python train.py --hidden_act="gelu" --positions="rope" --qk_norm=false --tie_word_embeddings=true --parallel_block=true --lr_mult_qkv=0.7 --batch_tokens=131072 --max_steps=5135
Each number is 128 + 32 x the weight over its row's rms, rounded and kept within 0 to 255. Layers, rows and columns count from 0. Numbers have three digits each. The size before them is the row's rms in percent of the matrix's.

# layer 6 attention output (transposed), 256x256, rms 0.245, rows 75-108,203-235, columns 192-255
128:142146173158162159136143121140205089107199151141122159068114049163135117134163092164142104165110136161126099112128111087110144157120112139134075152140125092115141120099113124125124092147129165
122:134099146167202092170094147110097101121106110166091131131145086116105165127162189134165150077115114091130101170139160124144066072133116186142070126177084129138145179190107052103139074181130119
121:123128173137139078115109124166151161130126153102122147149155133144110117167212191125097164165106148151125138143156168137117105088120114120148041098197146156084150128121070085106175146164107148
104:156151129074194056113100116104116128096115112143161135124133145117144104140148152147167127105158123086118128131123131146140075127172068125158121194158112080086137105194085201166131116149152124
126:153145121107079139167117123159136118163157161180164087156088150061089153107175119191103115152119141164071091129149079110086170144121138140177107181158190179107100115178145102142114134077113158
127:040115110151108159128113152117157171099114138115102098135161190117109191121109076183180198084095146150119088186143150071142144188138143076120151147212143117118139139099127122157146093160106120
127:133099148095095163128142122158087064138140176174206065138121150151110152150104086052125155146064129110161105104140158097153133139137134104152141108116163082122114114113101156090147143077173200
124:105092115100165120175159137154170087112096091146150049168140186144161082105068148127095093150184118107101091185063079154160065105145105121092121159148091136080138128108144148205092078131158125
124:132091124149198094109093144152140156076113132139120129170128231133158172069134132108102106104119104129136157126126102139154145098135101127159131106056074129133141154135131154099117164157131170
118:093151165134124144121173147188155119141116104113129144180067165131155142105137118174069139102086129144182124133195153150121145115064118181151112129104147124153100077113111137155155108187132122
121:102121107104159084194106116140066164074157088122086219077102106154086106123134115146054082117160125157134104107143099104103147158075196103123156104145125067099161141145073105134110139128102160
127:117117141062173145144142128080092132129144167147142120088138100078118082160075080108071187161162123159134115153090133119125144130173079129148110137102113121085191104201161163095164137168162137
128:140082100143121123161158049138170119169112141100093177168135181127107140141071075081075131091129116094177114188175131129141091065132147162084143186123092100078117138133124152147122141088110120
127:111068099140080133175149161144138155124158117154169141086140113073136093125160127127103116136138144129162100165087133137152095169175073111149087133205204123152158109145110091197143157083173159
121:123132117100183095139086111150112142114122111079174054121148133104180137145131160146109142117107092157088120113094177169099152129175159104112088110120132060129155139151163164150118107156079112
125:096119111228134102129137122169188114102151120114161099074176072172155171151147128186143116085112051173145130150173154101090146039122169141148115188134114094159157118078159142103173103143145102
119:088104114097166106154151136128083123123139145098092083141114141206101127103109088204112082127166094133114089161137102114125085135174093151141142110133128115118185152164150092113171104123135126
117:091098180121117123134109090161121136109181086178144104154096122104054134100085134107174119148108123127104194064144125172087111097132135136169076111105162114127117094134158157188116145147130112
117:128135141148107154111181124076127148180144113177109123034138142172086171166143136090141229108111090141162150186153169177097122154115101140135121108053113134120104133105135108118113072056136169
120:132170146068180150036134108140144091142131147094139113104157160086121131090154102128168136167126107132083078049182147120091073161136108148156067201062164094178118157101170195107167166143100123
111:173150170133099177114085167122041182141118158092104161150158118150139153172158164102134110190202097157142123107129112155137137122126239114109102105132158121089131111200161156121148152099116107
128:139111160078127115142179174137125194136149132196091132108134142125162169146083104130133127156190148193134102121156119101130087077201168126145113131085162129182106127105075170132105052102117178
124:086155117059122141153062119162138107140166146141158123128183181165129154130126157163088098138072153121121155152102132098175110206108131113138134150170166108088138157124104131069189174130118122
119:169120100084097093073170192099118109118141109135113167147095170120192121109140140095118128131088108176159197179150132171123131107106121126125152134107153176132112150145088119103152130135145167
117:116113107175175063095094154148145137103108119143102132087105080125183127111196090138117106179091072083150112076093116103099072104115108092105140174107163153127139094090157118133122124148096062
117:104154126073117103162167137085111162124142121135123092155110137061058119149107149133165143154092127144115171161136082147130099138119159137138106162155106144156157139129199101190149116096086086
120:151163161186126127103227122121116138092121173089126133162136150121178171115111134120151174132105086078140151119100092158160103113147115146138147130081080139118135106143137139158043161154118168
115:132167062163101113106150128122056129174100145119167111100126195090172134136130106126160075158085138157171116128142124142163134113187174154200107135140071193124077162088100135048110126093108089
119:083066118079155135097123137098126107096120129170121141120173095152124152077156113147095098098135134129160086111156092142149107134091165116117140128102140180139142072118099135075169116143156165
119:156105132129134151151118131152176074177088163126107112121144182111143157147183144127149119125150130145112104150146128145085109126153195091136114113088128163102145179127160055166134122124143222
119:096092133154175092155181111089066098144132099159187140165133171108137151132138112147132149153078099070138117143132097155152131134111123122106084183138133145123136152091170115102172093145065141
117:106149092105172126146169127114112136176134147141198102110146125171096157163124148106125170138126124146113092145070119143065148118085191121087111120096134109117139140098151112153131080187164116
114:152098195057131136141136128169131136108137087044139118144055130133132125146003133109138141170187150138128084159112147107149159190172176136089072081099111111092097070091081104177150151150152123
117:096118157134080107142138143134143146113111115136165109144129158182147102068150049120083160126151084162146104168069125135108094171125138160084171127072164194128105202155173130111137079098150115
070:102077144096151131092103157138103176091152090161139158132111150100096101107111219146114132181217195077140121101120151153098153121135124085113180125125107125126165117181127119093183162178105116
071:094118110117116079094151095123171138130121122152181130090104133149166100124127199139136167164127110158086138095174118161123140187139126067083152181085099143129146101123156086096144224039110075
073:127134095121105112115117145071104108123083138129156116160155095108166106142114104194149137134132093131195108086141123131188118155079167181144139155025103112097163126124182182114138133097174080
082:142104127164121068140113129083164094161051123114115154154085108100147140119141189131100153117147131126176148140154144123126153153080180113135101085149108137184117095125094095069115103171100122
073:126163126170145090117135130123126146128084105126087089151137092156122106167096103069191087120141093141135136101095129126168143105122158152091038100116061106174185167146141142126138108155119158
069:148101169098157173125134107164101108111131140118093109180061091104128096117115097109135058124086100148139143119174088158076098067113182128162124102123105117150142149087157139173081160076099152
068:126144127164169148156125168113104147160101063122088139142081098130117110132123170142151165059112118181084112115149147110148090148085061130077125146038117153144125137107138104123110135168150145
076:132123142160144112150123124115125119098168081123127140107122078104089151099179103109197102122125081152118131101160131145118173176106120109149135110151172112187117113191091079161147172125187131
073:126149173137131221147151108131105125159144112115121175132052147184145076136139119110148144146127129132116075153121206161099053109145139127115063130131162179112183136124041140132131064122090092
077:165171130137157098131157115113132118179168142090136087047187098119126149108152144120129136173124116104104146175153124113204154163151062086188132138126129137049123165117113120115137171060126082
074:137180166149183194101168116055130126146093099172101081149176114157154138135113116119109168114140145106171159164111176138115094105094121188089122126112124119141070162134160132106102162137135119
072:127106112138051104122134125119144106151161138092094161121156163091175157154107148097154137115121176118055139116162087118144090148089135115119090116164115102115111148081115137160131118094100137
068:115157177147133107098125164198156185095140126161172145180115165121139154186143162105169153136172152141102093032164146071160049118161098091133139073166144098142128089182132121112156134148095139
071:113118168136114186094134082149092097091210161135153124176129120098078128114158138190153123124126160119151153158103091109159189158116203169151122125095136163079137140147093138073101112158097103
071:153147137120138165100155116121092150108133147092050127090111130140138086184182083081114109095136142150133168098109090149188167119098136105150166125104121139082140125092113122168054163095096138
073:105130142175138103121131183138098109155177133185118114158191140109124167123095158123123192121188130078173161178069182093147133157123097133079079146130152142225097177139152109111094154153162129
073:097095149114136131115110116180171087115109136124170153151113079082189092155126133115127137114068138130149133079134118162152157146173141137040164159128123158071115097096090155120123145106134162
071:170171118166113147130120165129144141177180132194160120133172220103180117112131102092177165151138113157075146127115109119092111149188117143094195138182117106184189146139163100163135125134164114
079:166151159136161121147153119096144154126072151101096105134079070127176125149119155095105130167142128140098156157145119134112087128164166103075101186130178165108197105089185122157121194144142113
078:183140140121099137131144183099153082165137152093136104137112155189140157098147112103107087111143122100165098122103105146123132119123111109140121103127077117122060113084055083111077124077122080
077:102121134178155072093139037080184115079184099148059165059079137102140088151132126099141132143105134145067138117110124092181098139118141122160154126113156091136124121150123116138101083146127138
071:144153121085148132128099101157120135162067078072174157179132178133072142115133130131127128110126085096081107133119110133163165107144161192104138127108056115100154076078083070138192103096123098
072:137116080134133106107120058088123192134155102162085128116171182177121098168101143191173158184180091135121070122098095137080149055091143088080104106162124142138057097161159116100174128136086125
075:107092109162142148168083145145142169148125187136125095135138050166128138127153123181128175138200149076111103114127136093108153148171053081122168197112160140120162134132158180135101113103116116
077:121180138111094147130164104139203141121119056182129131182165155122160127162105079153112169161086169147147144135147069081145161131132110087117124147134059187076079132192074102156137155109122155
081:140144129112052135073088126145135108122074125109111123161091153190197146125136120169043157115172105128102116107092133066101099105138136098107141107123143128081108076098126137149106139166102154
067:094108166114099134085093175104129123128154127176141099084150088151120134148112160145116160160130108104128164108117171115104183111114154148075189105116160079165142115127168166111075093138119115
077:071093176152109157117119146151152141076079111132142155182150151115127161151141110135097104127122152091123163117106128091182106137129131189208110108154135167080133129141166102123133174123126198
075:096106128201090105146112175173216178083086104110173155130093146120169116105106144148167138138157153151091083145107168117127135142164083097100141152139189112112140120161137087104185127088138156
077:110135151156153102138120129072098119210203091129122169118138156112132170090137134168100154089117169110186119089168142121090070144105113126129140128143133091147120141153109155092115130174151117
077:167180110124144098182111110149145115140158113120046076123097076110162124136131090103125107112095153157128115186121112071111136107114101094166116130159137123137108129148123127102057074175173153
081:144114185178106123152090153100173175089097099129082140204109197129140195189071053169092119098114157115141147104121145130138102132148137120162105074158167105096088098156111162118096120134123134
076:074103152185134141131134152079124123113198071216127117153137166108114177155110102149166095119079116098140122094127125115152067108067135125136130095150139136182115136167165158131062129158139125
# layer 6 attention value, 128x256, rms 0.194, rows 76-108, columns 192-255
100:163108123207101101126124146115135151137102175118152092083126147162108110138145128169160104112139142196097147158147113145118119178120084085162133090163124154117122152112064137103090176119144132
101:153135166117119155086084079141141120197129100138067134105079115070120067132139086133169166121122114098131101071143160141150108130151169173088125112117060096185152142096151150107099149134146087
094:144097132144124093110050147103163112164156111155118063164157092135104159096130163124132134155110125112102208161124171087148102134131078098132060112145103073173116148131104103099187128136179113
102:111091173117158186094174082115139104070146122184144147113169125167138167144135098067123147117120123084155137086142138106211149092154155093107106124105117134162132080116129114128080077125182092
103:128143141127133141114084115183112025110100108127124147135138129073101121202129118073147103055130122092084128130131092109064151092140145126169115086103146117091153085113145127097117109142163162
101:130133173173139098148108118097149160197110102116151148148130106064104104138071120156130130159121116175150134115155153121136111071089164156091089182085178134130158163143130110136190077123146109
101:186095082060143085058143117152146114115121082126121206156098156123123181157117134064113109141107196127138177144145161115140146111090161126139083048137130135183048108166157106084098132075163133
103:113163078142145117138162094092116117144152092094136121092152112156147096143106141116078112135064178103136077103106134088184086100153165071114097155127113174052132109143119140176151102105123110
100:194122084086089063110179087125090138109106127100129163126188145120104169095073130133171163114111129126148162096130144108098178146160058104162172132140102144122093123124055117158127119120167101
101:106125192171104132130163092121139148118097165130082072139190140157107146134065084104163144117209146127135154112140175129202094145130126160196125146134117139158168085106135131112114119126174147
103:159119089100055121153120134079069144167101149043155115169164137139155124133195154129021098156090138129078087125177137149117137144138151148112151078084203077121087148188089144128144126165137109
105:136197165111124091128122138082091091153113113136195118122108144107173131147172146166211119150102157113163070080143161120100112129098139142189118100162157104102094164166097106077097222129141089
103:142163086125108105095083110152103122122128076177091068148186150120052127113099136140104136131103123154085124191149101111079120128130153143185113101061112119121152160179139156123123147119108001
102:163141167142174234058144161081107190133098160107123145125110154135117063107146103092181101127126086143165098114171095157135059123115155078153160096100153122089165126106050128117099141132129123
102:126095148158083121147138129172073109113113086108178120103115122125101094133113120157096103149157115097149134162166143096122134157107109124132069136082075095115079160109159083091069147177084175
096:140100150142071124020121090057128052113162114093144132088131146083081136179145136148068207117125155177099142120175160169137084175082138130144181126075119080177131162132121139181147133122165149
096:136131136129144150131115129163139132099127134124141155127145158143156137126148139134083128091122132024104097160223109102152081106099112136150135103185104148119135171149087063125157110133163146
099:171083142164108100095127094071118093110095174082121113145073148013169084153123132155097054134139075173148144130162115118082140111129092155126172088113131092119136084127106130131133096108156100
101:114125060151132146178138133148152089109194071134166138083088163173201140104131130130151132133082136103143153074153141087142160108158087156124103116140173104131142128098125111120080099162185111
090:125218091060091163101151117125105133070125133151141104105054156166132122144068119180156127102103103152121086111112124096105093148145198096149141145161172121143128099130123135117111127131128109
104:118108129109127073110124135106153156124104153074148096094118225172097127103108184145159072086141173134212110149127142144160102099045185126146085083079100133174186134137158126148138133118121100
099:153132128146174179086181110143117138137139151144130051176111123113174152136152125155129184148165150138131144142104112136090087158117140086148091110098094114186081125099137110165123100101178125
100:120127144114127120149101199098079089118134180088172134190128117053139178209107137197195144121164154127165144145128151174183129140139112137094074134090076151088112123158125128119095169122093119
100:127158149113064141122150158126141172103095139181149160130061124128110104026146105076129149151183111135135134134130177115112110109135109105116158088122134145151202164120158096162073118163159164
100:115087106096131121101084099126100156140165107100149137147138153096181154148128122137156082095143069181158106188151108128137171109158110110163136110124154086096132077149145171149139138081142204
101:139109131060088135101098159135177111086153145130150115104125097087170076167112113143142131086168116116159112151082162111083131123102103130118129135131081099104114182132163129172207066133102103
096:124093109163153094146150107156135116114113160145122146123167133122119194144114111132090140133141106093118103118095115099141078158143123151109142115152158122076148137119177151170123111090128089
103:126118077127119174164160157136083134147100181047102111092171133097163153187114066131122185178142107129151075072175150166149084185098133079091142157089138151180119132120178168080152108156143113
098:125095073138159072136149139113118091064083108181143132078173160107136106132143210194190113098122119147120116147184131108161086125107112097100122142132123065139130125097157154096106041165105139
098:108128108121072043162143112135089135145139123134143160132164079146156069143163160134181088164095115190132147051124123102055109108107122150109143120117124103109152174142105089117121117068169164
102:111081177104115125148108160144092119067105151125116110130138159093186154132125096158137116118160042097104112166158105074137101107119104188101149216169147097135115120200151168108120124160115128
097:143170133119164150072140161108107159102149113130170207175138141124121145124160120198133132074171120072179151062198175082170085109082179117014135140120084147130107135118119111180165163132128112
100:136143131161124106140135130098110163062165139107168145145161096115168114150101165111139128157070109129086165143145053133165175148100134135111089117089144077061150123152143180191151125089135126